Weights of a small transformer language model: width 896, vocabulary 48651.
Each number is 500 + 25 x the weight over its row's rms, rounded and kept within 0 to 999. Layers, rows and columns count from 0. Numbers have three digits each. The size before them is the row's rms in percent of the matrix's.

# layer 9 MLP up, 3584x896, rms 0.0688, rows 1546-1667, columns 336-391
090:501578526497519498483487496543515531509489502566506484487493493492507515533482499497495476521491494512585516469515549448530520467533508521482537489497510475483488528451
098:483496546497477482526480464512499530509528501512504508537484503494457519483530511479471490496477523504519482501507525526507506515505489501507513507486488525502515491488
108:507542487514478489500512509515432523492480486522566512495451521466491512471492477415518511502474515543480477515490522494513476476462452563538486505450519482483485528496
103:478491512496457458504498541534514487498493506501494524485504534518480494464478544517440498506448493491517506494470466526526502481530525508516493458450521553501538485511
097:463497496493508474532528525492512494519511469468526492512490525543510469481503451486490485511497515522475500543482496502443509520509552514497514508513501518484496515501
117:505505468501510511536509490536514523500481494497534525482520537453506525533507511478474506503512495493543519499513505521493499498507519475506505527542492485519519499503
097:506487504536503469507508492481558495534453508500482457474488525520528472510488511432512521527506462460524496497498514455508536500500499487489501484504504533497513572522
107:503512505525500514479519518510498472446515542495546501521498576505503479486481551501491505439438494419499480484491480513536487536505487536507522510535497490502534543514
110:497493510514519484504471565531536463466478512493503487497483518455519455453536482504532470490490504510513499494507535518455516510502505495515492544512475487502531480473
095:478519504520431488485475489461527492510505497541515489507516509467562541504481517461516512473480546494482483480477480496504504455489445496515506493514491499458489494539
109:501515463511518506509449475498515443508468514481542530500474515480463500549546470496494492480531444454513486474480471510470507489487519482501509493480488519492492510518
101:516460484486485462511487495504462488522525462484477486542530535495568474551478517522540484509502503490507497559440527470533533501548536476511486469537456485483498459529
095:486512519507494495510514521520505530490481551487543553510519471508449530520532494538465501527514530481485483491477512450513472496502443491499483478527502550510491494500
095:491515508505561516506539472473485507478492477480511539537509460520452505543501509479463485517527477484479446505500490458538486516490477486498507522526534525518499504534
097:470482509479469532457488544466456545515499499522532477485518469480494500491563482493450464521505482475522485493525492480475477516510470484528464534523508486524446531518
102:543496477543524486521450482459536481442461496519475518486463530491497494488439506512475501504490493490530445499486469466504503511492467537509493525481481476486525505490
103:505522520546480466520483523503549451488442517481501494509483511522532472511487488531533497499478504497504479503490484502525513490500527481470515511495455485514523492518
100:472511478520486502450492464488492529479506483478477502474484516518490543459503478473488495529522537469488520490482493438470490533555490576479501461474490526449475516487
094:486463496505490528521516464486489531475479487463508467496535476493560500484496507520522558505512506488520518477457491464496478506508495499469481515497503534514495507460
100:514478497515505466479509536497494498509455476445476498510501490520503490541504454498551493517475491505492508526507524493477475543453487498510537521506542471511497486506
098:518534527513484502510537518521527483503493516508555511484513524503547498510527462448464463464555485496473514459485513482482526501489497494508491539521511490475507495487
095:475499496464492469482490529484547502486495529473500530463522477519461494534504511476537555517488539511547482515466500547536535479481492500500516501422540492515503467499
089:502513507507454532463520504508459494491524497495531504512528490521531474501510446491512538503466498516513491522473483463509503495505505507487497468526483514529450500489
098:507472571502485486491515522510523491493473472534507490522510523461501482496476516503511483534531468509493521483463497497529550498532516477507491472451491467531485488498
101:450490548539493516463539538496475490465523479515513512490446443551534516454506472529527504509481478458481514536511450567543518483487507494483495494553517521493485503522
098:492499476505534544486495501519521483539496500490513515539475522530483502536506490500510505496475516498500512492483537509534497473533481517484527523465480499520522478506
094:524527465472486494533495513468483537526504484496484511525465519515463530494579511486527506481475489488491448473476487501478539461464478494518500492502520488474443478516
095:487535516505549435535478524474485501452482478505465449477467519458482502496491510455453485495493481495466507550500513474540504506491497517451529496467526501512485485475
099:504502483470456493503506511521547460512483491507480517539482490511445556496541432479473501491501543531493492498492476525461476491477475489501517452494480475518511484520
100:523534518504513500512511499491494491534483434541487531502536452483480453508506448493533519498537523525475543516489526493487488476538498509474530504506499511504492487490
105:508499521448490481491512499577476492503492523516527527526495496530509488516498481494515485515503500462489476518531505455484496494539491513440525538526495527458447461477
101:515509491488502486465502500477476445536519485511536554507487509490540493515499497513495503488491478469482505494527490558504438527470505511512483479516485498475461458503
110:476505521470512491463500515483485529530515519568496509486493539510529485484507510518474494474511538513529517522519474494491504517455498497490503476464496507520520455527
100:480521526507544506484492488495470477528476535499481533476501487472495510491462459464489520492475508433460536543474506500471480470483469503512529516514526452471491491539
099:507503512468502554554544492461485526506511505509506489481497498502475479520529465501519495467529461517500454497495500511508496525475504509480507482500503497458492518508
105:467541529506497477544483487554494483502479514484525519495516478491463497537513539510538493473494497511471533561500492497487534510473528534522471503475483536482489465470
096:501506486512479490502495460457541500465501501492541546495494530519499523528495497484488519452499499503512478517555513526436483530494485486489501496467536519508510490464
092:520510507547518505461482497462497522538477497485472488472512472496508560505506533492496484534530526528519503501555505521507528469472495517520501481473440490505484478556
095:481503518514508524448495475486488547535545496512516508477526483522524479506513480496474476507464449501485499502551543470515519467483524520540516486516541487472491479510
095:525520471529498494514509482477419537483534506491490485496482512525495496474488508538491484434462477479490464512506554471486493497507447495502493552489497540464513493506
098:505460469540475442514505483494472481542512504555488498490483496527492508513509455528469456465511514464516500476505488518497502488475523477498479538516505507480517518502
106:532496523482517527481493467530462510533515507479500506426509530523503512518516518495522520515499523508507542509476499499499479541486498496512490537525493488489515511457
099:523532528457495521546510529489505506503496480512528531470519501460501499531505530487497502530542443495541540523487497565488486463511476488480507515499502490478498586523
092:505501479511454563478556512477484558506532494507463477533523528486527510490514483488486495526479515485493542463481481454481512492510547487479484514533504514546499504496
102:506485516494495464514527482487485521517485525478496460516494513508505500451481438529512464489530465448461494485520485540491509499471481527531530472494493501489495512495
099:526521499502529489481533485465493517506498504516477522530478504539495473506502489521503486500498543508490554474506538460504549504475446475524463483500520517484464546507
099:510470481492446473484484463474526550519471522488499539482519459484499545508535518539507520494471506481520480482482461457503540518529488537473497511517511494507470564438
103:493507489558477449514475471510465512462475499490478553514510514501498467472552531495455527543515486503523523553455480485472547504485516511529474482468501470494506473453
100:496561514512532496509514490487489482520521505461449468512493483478522507469533517528496485524553502477434555523484521493497495492475509488464515474461492491497500475469
097:514532500506529519518506527493461453464550546488489505492499554513488518526507558507503510504486533508517456504526526549488519524511501501476511483510482522498474485477
094:468455531507527513512487485543482544466515499471508475490506464531500477527545493485513478481461505504522492488447538470484492544504499510492476546475488492486478498512
100:484534525513516510532490508550502526494498503498491492512531515501514472505471520506491509524482535500510513560510515523537513517511472527535490499526510532504496487520
093:518512496525493517509449484470538456483452496511504503492513484493492491490479437594486501489495468481493511493485507535465531475488513490467485486495517520474487502519
091:492502486506533510470486469499456505574499483502493518489527503527544507454519460427515524512498478486459510478465495518519515507457502539545462470532471531486516505501
107:467508460493512479486458479501493514532543459511473515501466481515509478542521480504509499475495523465521458523522509483520483497468508472484505515482523471468511498499
098:505494481482489493502477469516534500497484498478451523516472474540485571509509479483529459486536487501556501497510485498480494491542466529509492503498503498493504491491
091:506520500547493500499494523536498493537495449451494500504483523520503467477464504531520538500497496524490495525474473448496526493506516508517508490459499550496516464508
100:488496490498512524515495453486489536500470517503514491525463550510513484455551459545496507508501515488497539523497479448498474493472474472495491521490533495464534491490
090:443505495533496504538513522525528543503470469508497500497498512499470464530513533442508506502459503475482489537497476480524495467485492521507482519527488542474495492500
095:534468514547504460543475494486435530491516521510519524459516511483486464528520549515490512527497484502528527489550500504504581492502522495493517489474538506483465495535
119:482469476460542489485488506479504488546476480487520511485531475501492494520478502483489531477505519518485464511490467532474466502461486508499476458520569501474481489497
099:497486480459444469497504499506529549537502465514542519539522480489470479482457485527503486500472503477460542500512465504521441491484520479486500514521539479450529476462
112:499546471483517537504480489505522489487471493477484469494476484540529421545507482479470511497515462497520512491487498516494473526568517493474525485488497457543532523519
102:489486528517513504537501497510471504575510504495486467504494498496487476517475495519539470468496530512515478485550489518517485513482500561529490482549561476512476479518
094:515491488517540517523496519506467479474501500511492563508482506526510494498448511489522459510542527530508434518484469542443501520480475502532515438517534480456482490525
097:499537483508513518466539527516523502503491463478459460497518526500525497471483492518529500487499490526479477515471436476520483516506438502483455448478484490477467489519
095:483502481518511485504476488525479516496519416488492502477504533460529508490479506505552502502467499535463495504467489465516486469479504533460488533506481503500494571491
095:507492547499482460525468526495514522526483438515476485489475517517487492494491517474506511516465511464505446488519553501493516518531532522463523529457515480487482491492
095:508488533483478522461530484517487490519462507510543531478483531509525498496493491478453518468475500506497502457526504523482491539483535481541487494513485462540512549508
105:545514505506510495495515465490525511483469526482507458521498494462481478481523523484500499460463478487463534503502466488525522471472488485524499491513487499519497500519
102:444529494555529504496500463517508507481447484502526503512542544507506529500521484427493582475499478484476490509507497525508515506502535512513519493525483537501500487485
101:525545473502477514480479502513487482527517514504506520536528505506480479503473470540527482471495501526464466560557554534510480497510519495478496493497499477479500501526
095:477576509469553496513494460479528494503509514526492456514527517491525499505499491475504492473510466510497458473483543452496531547466488509471547500495486541538492485485
104:525546493512507512528489523549498465512474514479486494547484500524520478482492512495463469487522524479492468518542472529510570469513475504475517480474495491487542504514
107:466478503491513486485498490465512523500489514525550542530527512501515516463511489480475518527490518480491496502486525461490552527546514508504508533531481514507558495477
090:519493516516452505493495487501509533492481511466509484496543487489490482504492499500484469482528487499501512489522529500544526542451535505540491498479478512550500491514
094:483492479516543493527469518530467464514430531485490506492446536522472489535482528505493514435504481458488497519494486504505446509515485485515500505527519486509505485507
122:494507510495532496532516535548479526536476470533450520489515483504477500471501526481471520507563526480503492508501496468478519512496515514515472504499500509468486500484
101:474494515489483467524519501516467520460494514486514459504480550480514510510502477504519502466507529465473495485440446495511488535489501504508479524486487483497484519457
106:509503522502548544528530514517521499496510547516521505513499536525462477514554518510460479489500498484518533522502521508508514531488514503491499517495489513483500459508
093:494478490452491512465448497498504446548459517549493493476486470499495481529529504498525541499494488500494502462487512515460518548481520499481500531522504501504527527561
091:473490526485465507449524521512513535489532472473521497485495508498522485491502461486535504524480497473481476510536526494493502523470522564493496557491509488475536524443
103:528482527494495463488493507518470460519481481491521546498468510428484516484539465553500495510511503498522573524491500524523518503504502470478500498517495468489537499513
099:512476501539485519476484465492493471498458515494532502497518506458495482478501490493468514507505496449501501487538505560469574521474515493429448526529504533485465466478
120:480458490553537460493471515539465489547520501511521539496573511501502501513489526500524494491553473528466460518481495530512530532508495517473509514505504481506520438543
107:522506498469500507491503517461491490514494479534526475518485506463483509497490503488533466516481497478464461518532477504473483492475503469500489503487491519543496508496
100:509519521499509478513442521517479502487474492558504488455527524493509508531503500551512480502514504524458533511522515493498497515477487526465465504518495512474480528539
101:505510530522484477485551444497489532495498507492463531487469520487465492471522509491481508490439498514496468486518497515499508500530463556492502544524503490529492498471
098:490545548518515477484481490529506490454459497452498509486488544496590479540515485468539505507508474458511504511509491481471555502473511505480502522516531469491513526491
096:502481524497478512554511502471466464511457544491515504482505463482519459500521521512509476524467479474525511492509461534521575551526504490512481521472474494509499495507
107:532489526482528501491546540516534568494498461474512487525478501469461487487431489511463519480515472542507518529507501508481494481455509531485464452476477530498552476519
104:490463540498490481533465483479501494508498553504490489527491510511507462490486504514496488491471514478500517483502506527517477497509543472479515497501491511539473483506
100:494440436508489506521493513487462492565550503497498496503502493476570492549527517488500499494477495464510478538480524528500500497500522466468487507514526470496491490544
096:494471485516543466489492511489527507534477484512511529521536469527512508472488465475515462512518505520471503515491564479511510468513466493502476477483490493532508508480
101:496466501502498495500501491472489560458451512531524521490559468517490494511485449488508490497457483494531509479492494507480525503550508496466486491491514493477511524514
102:491473508516503495543523474544500530482500476547468479483466452540466475514522477522523500467487484502508486470470463521502523507495473477489494498521491490529479487483
098:538488514487477537510522511530528494523496492479479534523548510497510523502527478468527500428491487471521500531467503454472505497518534504495474527542454521483485476485
099:490507521481523491482489516547499530505492477471488486491497510455477477489530507473509508547451516487484503491509496477517469519511492552474479502474474525515461503493
095:508482542468531467523488498498452530508493515511530474504495501476490482498515479524488484501469532502526454500530504507531492511478505500514447506535473505474485520463
099:463481502468465460519539485450525518518482504489497512505479490500550498522555513503480438482492474491536498500493500522479484539521514531500545511525501475492449510479
108:489530484499498495501492486519509510478470539556533513505485522493534525461507535507462512543492526529424524512505485518474506487427490533481483521491479511524542473498
097:479492513535520499524508501489509565519491456490506494555517510489486464530496534533454471493515531474448498474479516479486507530556520505506499497511532482533472480477
095:477487515453490480486483492504487490530482532494499510509508505494465544517491470515473494492521470464432508498472464458461517474536509524513510482493470478515535487460
103:498479525480455536533483513537548429532482517493507491501489502490530471520508519480462495526517514492476524529499522514526490480522514534520515469522507513536545484542
099:532525516498519482465487483487548480520509560506522541491488463497543509517529503471507511534491496501511488500528488481498513505502488478520503482527532501463537502532
109:520445469514519508545530508528516511542482484454472479446465518514479522467482515507493485500482513509467527520464495505475488501518530446535499531462530487489497499490
102:505533525475517493515506522539499505532490549485515518500505517500512468509528523511522494520517504455480518467454493470462505504498513511504504455481512433486505475564
091:436459499508501462490498466495483499495484479481508490479495503475456467474476505523541505543454471503527506529564462481505526511489503491515483463472490500505490454510
095:493479519540454481535513505540529491529499445490494482490507481507531517504516506493499506524451483511489536476536515489482481517478505504514472535534492521519519509494
098:477492492543498517476517509501547522523496520442514471518502492505504520532486506473510528514528513493524414460521487472503546515519476449481502509456493516524488456512
096:488501486516490524486491504496505475548553547457506536510474527482483517539481502476477443533498514513484478509519472487527461458519455502453477481511527497492494495511
094:500498495482499551530513523471512508490482606534489499494462559480487493483480499523452456484527491580490521486485474498532484496502494507545515499497486492484509489504
093:516481465490464530521521495489513497554482496528515529520526524511474496518470512537494512480480496511512463493483490486514488498448508505459489517535473494472499526493
094:468477517466488470499517478520519497471503528503522480497457477456490551520521498496465474523487458480527554466482540476497533532480498500516492501517486492478493503502
089:508486521515505458525557528556512439458518497449474511477483482495518462507451522460430476492496517510479509504526501512496505519515498507460500501506514529511531490464
098:508476527511459551528502493493496528477531489507495522496511547470530519480458458509504505487445461498524491500539492473508501464518490506483486482469489507482457487485
087:519553488510523488538485506484506492533511489546491493542478487465483489512497509524503543526486529531527519501487431548535499458505538498507543546511527505562532518459
107:498492486520517522519474488524570506495485490479520552526476504515490511495517499529506486546468527517443503505492502491513510516478500512532514501511468461461492465509
103:523560510537485489470482553524497461516467495511462476450522520513506517481474488524514511514538513526492478477495498482469487513490456520493524512524526491473503527492
097:540486530524504549452521480515495495501468487488524525509475457509489521496447554461509507558531508465526467507495476472485509509498501516505505581496525452473529521451
097:502548532478493445442508533500464488541521513483492491521495521482510520523461503501499510496530506457503516506473504542499516560530470476491501495482519493508514499437
100:502529510528513502491503496538460490473518483499502487517496562491500499474508500469520476524531498535510533442494499512503492493500465514545495494483471542473480488486
# layer 9 MLP down (transposed), 3584x896, rms 0.055, rows 1546-1667, columns 336-391
100:522463513464501525480495500495474472541500505490442489498498467538478511499514500515522529507460520514513511499479486543492529517477461532482477465539490504486533504510
100:486508496493521454480491488462529526521488556492477543505497506493492499516540498500520499500496481472499481528479470509512507458512500443495437459553556521477505491478
100:523473493514484516497524512548471491457488477497468472534511510469501436503477517500524513525464496482500528519512507480501519505504549522463497523474483511531490533494
105:532474524468512489519515466469529519491510556443489484484422509468519506480481477484523474496546483512529500503492507493536496455498507479510496491506497500466524531538
098:524462543490470526486542477472532557489490475520504540482510485498511511470492477513492503458504489543554516525505482405478518488511462508536476477464482597498490520482
118:518507505503507514511520519518476521563512517503514518492514513467509494498499495525520498501487470509583478546525503510512514515459484509484500481504478495503538490475
091:543516517509459514500470513498531503519491509487511523520516532526486503491489467505439510564497529473537501493493490521491520503527525532514511441540487527504445485558
110:493522461457492502503507503490487527425498527480506465501466521495490535493526486460494498533495525521546495481530486512521486512439464480461494522490549495540502507488
104:500508500509522482502468471485487536531542470518493502500522458479497516485505482513456509513507521542454517542527497471537513541531516546467501452522481526522503515529
098:486527495492453482482473524500508483517498512535478468528526499507501528477497471493488522543493494499517498509499555484502515515494466515527493518543521464480491521458
102:519507525555521472499507509492532488520516494493536519503472467457510516487502474527520475484526496481565523496502498498434491515507521517470532462492494544457510518500
103:511522532491513508532479524501518494531500451507477481503533487510491523525473506486483516552477472553502496526482440520535492462473481459505482508503501506537467487498
091:476527504552443498507447479496516510481467497503446492473475522487508576511471504523479485517484517447501533482493502528484466530500483498513501493486459430460496469484
101:461512506511477490525510458451505511480497508450523494567478506479497474508465468509513459490519498494512511502472535500526485525519513506518530478478519538510562516498
094:559474545498437502449507481505535474498541540501426495481532475542522500493480504480501505464532458476531530510494476470488509490536517485509521488529500521497502465495
103:465502494467473490495528509495486484515528467489519504559491502497513493468497511474462472559501503473551490522490520511535513525511521478530495518491480493496473514514
096:538511509513515499456491504508470540528503498503487498497484507552516493513472467502502505502445501497502501478519499542504492456498512456463523529516559516482524470513
116:525494492536478495513546501483534530481517496512567496523507449524472449513508472491495536459464472532503469506475497537498483486442506442551522512526475495511498484512
097:529499439487468481456482498519499516485512493527489520490526490523512499495531498510529520468455552562543505490512487493497533497496470526526498516473513507502469499475
102:469537522467491505482523466484441513504529534502491491468425457477449489506540521466498473507459466525531500491494471516521514485488507513535478477511489483509503508464
092:486464538506503539496490514480535518522519495499490498519525557518506488535452484482498533448459497455538520473505504536463547495489543509520463498529543492492523528540
097:489497556459459520517489463524547475473516489472429448516471499531499483518506520480518521503525471538456501523527479506523548527529531521467438489478466477464476429540
094:495501485504497484514509495528499429557527492542485549465521494543490549499538481484515535475503461529466464495538470545519454545519500475528473512489490525470518526509
109:490513502471491519487496490553491529462502432478492519484516457476511473487499482500477499507485493511514472451532466506509474511498449529513502527514504528504520541490
098:501526533492481458488454496516488515521484504495468508471533488492472504526478552504511522509577489528543513516511497539495521521504550499444490512532510520478477524495
089:485422503505488487469526471500494507510513523497497479502447464452505490505524508460412505503486504508511531515494468486479527518437525489526481522520542486499505497493
091:499495539523513497497507482489467538524458536514466503519456509471510495480508517471475549492511454509524479506482506472493467512505537518487475485514521498504501506481
090:481525507486538521481482535512512525480490516544542495483495523487512471481505506515461511528521482511497504497514477511458508511492511510475544508510538548495545491517
102:498492536522489493482482491545494497494474520445501444487479530453486473478538504485459521526486523486490495492515479527471486498469498462524494484494476537468500503488
097:549519501539491494487477482513504470507511520541476497530475522482465481513465495472502537509522462520554539523514499486476494479499511533498482483502498454502469522482
122:499482519503499533472516474503455541523541493524520531532521490472476462519488523501475521461502479492496518545535490502542479534494438504465521520464462512490487515441
106:487508519532458558477477479516499528508508476476513557526476508533481511522497529499500496495560490507503494463525516515487499505512495460503509517498465497502570511546
106:537476509481516492495465481428504502451496556491512477486523485487480537492482509526454509494512475518486518530475497485489496463508510502494502527484504515503507518504
098:489501491510478455487513466493485509478514465505508488506498483535519521495503498492484462570500493482498525471492444507498500561496481501508533469489496532512469517519
085:514550525506515466537517488477481472504478502512469494494553505504502535505519531531510496544511531494485465481518503507489481477489494498484470487546527464458551507496
100:487536506463521501525513495514493505513520510476485502460504490460512532443484472490525515486515484512425474500470513494507503532493499441506528502507521512521443503511
095:515505501544485513484507530524479499482487536520486475483478462520493500526506490547520485496490516513511539527577536512466510518490501502534503444510505501479497511479
097:491517498491479512475479445449470506513487526524515493500453473471497500482499517459513476479517510519492486501534445484530502476491525475486468465435451570513468516532
100:459494515506464515495512469464524494545505437496494513527511523482523513501408518477490512505479506535510519467474514521497498511485501470543526511461480516491491532452
094:481533507508507508470490496492501515498545504511481534516489504531488485496487481524508538493484501516502494509521489525521455481513518516511497505472516504458495517482
096:466512516478512494546502511498502486544489480482486543440509466511474478501495458491504477500486498512487481526534497465501511509525521530484522468539528495538497512494
103:527491510512496466490506507504509473388493479491518506500520449470525478492482499500493522467516500454528477527514488512526491493505473521520503518534483551529497509553
099:538510504495497507496510501453495583505485492477554483487527492506538504475509471488557479525536514503544514517458493541569490496485503532494519514515479529515477491460
094:507495525499556526479515504512479517505542506507475500516468487501487536501449502474518504477482508516550525479503508516527492574505483495449499526499514490547516493488
100:484507504510524524506518515483487476515498484501508465501545517501502490489547491503487498520546494538485471478497510471471473495546469512461522525524531518505501503495
091:501508486523461544495504529526521558525474489503544469481471482515463517524489530518498476472484532471503486486532494506535481493534481558480551494519484509505470519499
106:530480511489470476490483467514494527504501482483478454468516512509494519466484522495444479498499523493525474530521520477472455499516485453461495493542465526435478487496
101:496528495444549519527492513484510463513522552460509516501470481532516470485522509461487531464523481507536550492494511484463466515475526506516470485508502493446478513520
091:497463513503491487461487523483500469501498501549446541489515506494530496519495468522546496490488520491528485471481502500516475506514464512474509498487513507490545499497
093:494508526468509483497485497507558540489494491544505484491513463475524506497520506472423508524480505524475524492540502512501496490500467478534493493497557519514488512564
091:478478522499504447525533510472493473491448552510487486505480534523458464499472488501444513514491530514483505571487505476543522533531515516501497468543489506487496498536
102:482478522486521476543514538492470525490540505520489509445511454521485489513509519486496492524508502529500520476501519502507510457478504511493480502484436470456499490539
089:488481515545503482481526494467460469512489491520505524484515484504571542505478527470506499497443505522491513468495515508521513521562490502498520516479493492482473508523
091:494535494466489514511507503468488476484509523501499510533451522528544526509520514537463543511491529497541500511499538514501500494495509512505488508493487510484524501469
106:504538487522502532488496525552525504540532511491487499508544509498548502508550519523497514496493505522505523495525520503521496492508503496524465543491459492566464456511
102:458486489458466471512479488503484529504481543506496507489498526476472495487504498495540484504496533523515530539536511489545542531510494481503505518466498510502540488496
092:478510511490473490477530540519479480520466487499499498478423488499524503531509514466483545475491503523509515484511526510508527497448491521499538523514526551506462504547
101:472500518462504527477476461436521453514523550494496492527467510529499477511485495471481513495501503466490479528463501528510510502504507529494471508491508520462513485479
090:501505493508457480494511508489482475490527464487496526475492512455473516516474499479523499508502464519502512449523484491539476513548503536477502474478508477539532517515
090:470478465507495502531520498506504495454493469532495507494532452537495543480466482532514498514513511499549549494525519505510483475516516530501500500557505496501500551452
105:493465477507489479500504500529514520556485494507487482534528481470488523525512487517464500483484529529521520482495529513519511513508440521497487514511493490514482501509
107:513487445503451493504507477506532537547540520491493522568525497524500453526508492507474503487543481459486556494506487530477470532451495584496484512520513487508482499470
101:493518507551474514508511507488502487485493501500458486504512492505508457486478463567513473485523468503503508515479481525543525521546523533512540452471502466535516503469
100:511525519509505482504484488507489517459494525488548510451472503505477479490528512528500466510484489504555547495486449426467491487561535522512473475463436500482468466532
096:486480490506519538505544542488510480478512524486474502435516479532503513473498527498538485456484515545489510534500476492494539510533498503509508479482525536538467535493
097:512515537459518448481473552462507469512468515523501531464486457513503496488512536493492499493512494475470452520531533477537471524519487495488518522544537508510469509504
101:503501470482490530491479506496558503521506466483479471423500493450542467487472496536498524491501487448541490493527503477508558474476508495497499458480511466464510517478
104:474498467549501532515523514479485472547568485466505503508547513511526530487482496507504475513514514504550496520501525491539470507449497493485539516446499525500486508515
100:476470541429531478488491501472495461522456497511458483500534527529509514463508510488447540478485515497499465505516480511508541478552485492486492516523518476533570523454
113:505528562466519483516507497511510508556496502516493477533471469537519502494522500509501525506489527526475530528526523420493475494553500493473500475473536501542505465488
103:451521478508468446489467479509560506492514497494467529549495517521488497503507491491476505495487502455489534469478439502538523483493541512518533494528504476515554501509
095:541528518502484520509506518496511516511437521478488517515436495466546509519502528566482476498553471528538512536521462492527480528494507527513495517508491510489504490536
090:487437496469496474506507499520526485540506491535514457528533449521507502538504483503501528467486498531504492484506514446501518482471497477494501552496507449508486473510
099:527522526528516523470509508499492495513482459510529539479490514476453497545515544520460518482498493512477526509530513467506530544505503508516473512481532490486536479500
103:535513522500480474467511511470489490477449510504498462500520573498507495493512501474485519489501511468496476501487518480510490498489567524477508463532492484518495502513
088:477503525485519484489503518484504470530543497552455487495469523479494487549544501490488515504460506550490468507503462480511475454527484516526526545474501525474458480495
098:486484540498462474478523463532483512552529493470493506475467486480548481517521502480439472538516540502505508517500512553500487489527512516544499493526530488523495511458
119:492491528513488502515529497537503496493474502565461521486498505498457506484518566469491500469554488487514489489498496497426517466479503523507517461494499508517509540483
093:482505476508488503542555495460502516525506499478461546484503514463533500502468503471453464541501506495475491477511479509475518459514503525506499502523485586478511512500
094:483492490498480535496435504488490520501553510488561476480519450506504497514455529473518510483495516505518462536471535472467505493525487460515552533543534510524522503511
087:524499441537492535542520496485519528521506527500547450501513499522469497475494475449487481539486510483484477497489515546496468527476516477477501502473522512491499483524
088:507529532540546476531511486551541471473476478502464460505528529500496489508506509506491503518511501515482533498520492457502518458515488503515522501518497532498514467525
107:478506561504459443483506487517499488490496475518489474540467496488472491539493493484549522436478490529519437487514487492447518517508499481517509502511497502475449541488
100:508524500530506527474503569508500513471530492519466491521478518512472483514484515485492522507532518513470518491475493516502473515509522517552515500527482518493554504502
107:484509500524515519505500538501521498535505516487490517507519477462458526486508484502479504452492488509497448515526482482534513503524525470449482487503504515505494499488
098:462481499529495490505522513483476515484510485494517564487474507496522464507539497529509505441500481524530444481493533488513532515531516535494504529506512484473500526536
095:518520501528484506538491459494523471525522541457486530509491522518522483507510492526495499486530456475504479489525506488483475501515494418546498532519506525500505557553
110:475518474505467520523439470494492481478493486556530507516514509531539503526478465489484508480501498535492467522529482516438511508489448489525497476486500488504487546536
097:512511506506522515533484479490486472489467455544523540495513491493512505466488543497439530488523489443455453471509444530493492507506486509515508496474479554516480486532
097:493501515526489473499480507502496516475526512475509497495510513543465525485488507466500528501543492514499427543541535544497501532518532470487457494522520500484548466494
103:486470494506492516522525497516548513524526486432538504495476509472473488522484478516485519505490551512525520526510507516482519496507530533523517450515510514532490544467
097:469540472496532513475502451508481517510522499447445488471494498515562469558503488522515519496503509545483506504493508501428504467498513528466489511458526469497518476498
105:492531522499519497483508534528513528549530480510495510481499500560507509442460477488492464527505508478530509489501462464532487473490508534472483460479535472481474471501
097:476507493501478522498498484570484495568504493525488498513482497481484516494494477447478495446461478480529497490461472492500496545502503517478516505467503510477478468497
104:487511495529498530449549513520504496507495510488525507482464474497476489460502523498510501553449447521529527493466476479529527509517507498476542552462509537496540481569
099:466470497496510528476468506506470440478509495497517491499494518495474497474525513512467497479471496551472473474488476451518456478498525510504490538484470486487540525508
104:548482481530515486531517512494532507501538491546482499506494507500513518525494498518491573524530483494510521507509529523463509524466532507506503483448525520524493492489
108:508486526496554481498514466512506507484476464521506491528532493538516456514459509477478475485513481460544472493494514488513470495478499493495482478568522494483465476488
095:559549450463460470474496487518475465509517479506491493509498505527504517435472434494520464493491466563496507397486474514486532522506508470491498501484464517481488488512
108:495505535469539509510524474487534467511498425493521493477481484502538487504551507518534532499480534464504464505504471442500474539506466537460529487505482542550439493501
109:490526489479478494519498522516539492447479464520500517471508530513468487497517456486457476476516484457489432460494492468497450496499478499495489488481491489472532501511
091:472483477519488496506495519522500484511515497533458524521526491512502493490516510540495499480555486506500513515513574476521475521530516457493473505498522512447445507524
096:505530499462486534471484529524522477477481485480506481468496481495503492465476501459527509511524494485527503488467429517512504505539475535546492409535473517509465495493
103:481516480494506530468454461526471442513536516514456551504548532483476532498487479502500526495489547441516492482483486457463494483505549508482490532516539544521516498499
089:484503474517498470483529465498501512510500511494494435509509509542521515489470507486527499478492523493474470491476496474494514506513492470509523497516505511483484472468
100:508494495499509511491470492551518500499524490506534497490512541464507519522508466494493497479523491486503464468480509535506460481446508467469490482457525507475445496484
104:489505494461482495508463483531495489459497538476529526485525503464485476506521488497502540496538501497495519455469522483477545511494503518533542446482522532521524543440
090:525481457502481544456430519483484502547473511502474530533483518457552479530510523530476502520500474475481490490475516468477516562496482481435432539550527530465514483489
103:498485479503458475489493491490462474473549473468536480497485525517487521504491566463542523482506482522486521473523517483462493489481470492503495492482458438502495515510
094:510484474521538531494517505480505513496493524527496512483514472497464507469449511459497508512443490503472478513499502510527527514531505509522499480478548502503507449511
095:474501494536498527490494482507507492532509495532520500474513510512531489506490505488452513490525460480502505517544519526505518479501515495495476492504499529520447525462
094:514528485479512467521497449523510531515523486509495513487470490503463470522528508516481486485516513482500524522499533482474514527488504491499490495495494506548553513501
091:455474518444491460499502495485530455519500520481518492459466504489498546493497480460528517504518512505512507498477505494489541499489473506500513475483512520496486514470
095:476532480533503490494524475486497476524519498500453470515498502537484491485478509427458503548490469485523506510507489488476468490506516475462495518514504460510515502504
090:498486450477503535511505499484495491491470512532508504450541507467500520505539489465514489480506475520536518531514538505468489541506517509524496511523453538516516502531
101:529501505470493477518485541500486511503495502527499498498506498511505471502509486498533493453530520480522508491486455503491493533508540515510484504522541499501483486532
092:496478501512502522487519489500482504515508536477511489490478500521527460527493501527488512501500523463473540473475507514558512500505485500484582484507467482492522541495
104:524511505489506493472512484520511546506467487493566511510474510534487515486502468535485472508475544509463488498448469511499529515501527492507517520492502517465484493442
100:497520488518491509502511514520502499554496507469495537527504485543511516491522497540486518490468464466496477524516498503550493500496472509507460527510486534461526508539
105:498507480507472490501464502495495536479485508487525496502527502512489537537512512521518485532502488512464470485455512501520481502466484470521499473489490543426495521529
093:509497503493466489469541531497464494519507511519473507546480468538484470466572490489511516539536472504496492541497503505472515503556470477491487512462500482497477539535
106:486549473511512527480460530435511517547533479472466544556544462547508485491500509468501482508482492518471491458476536476515495529513488504554514490516507516502482496478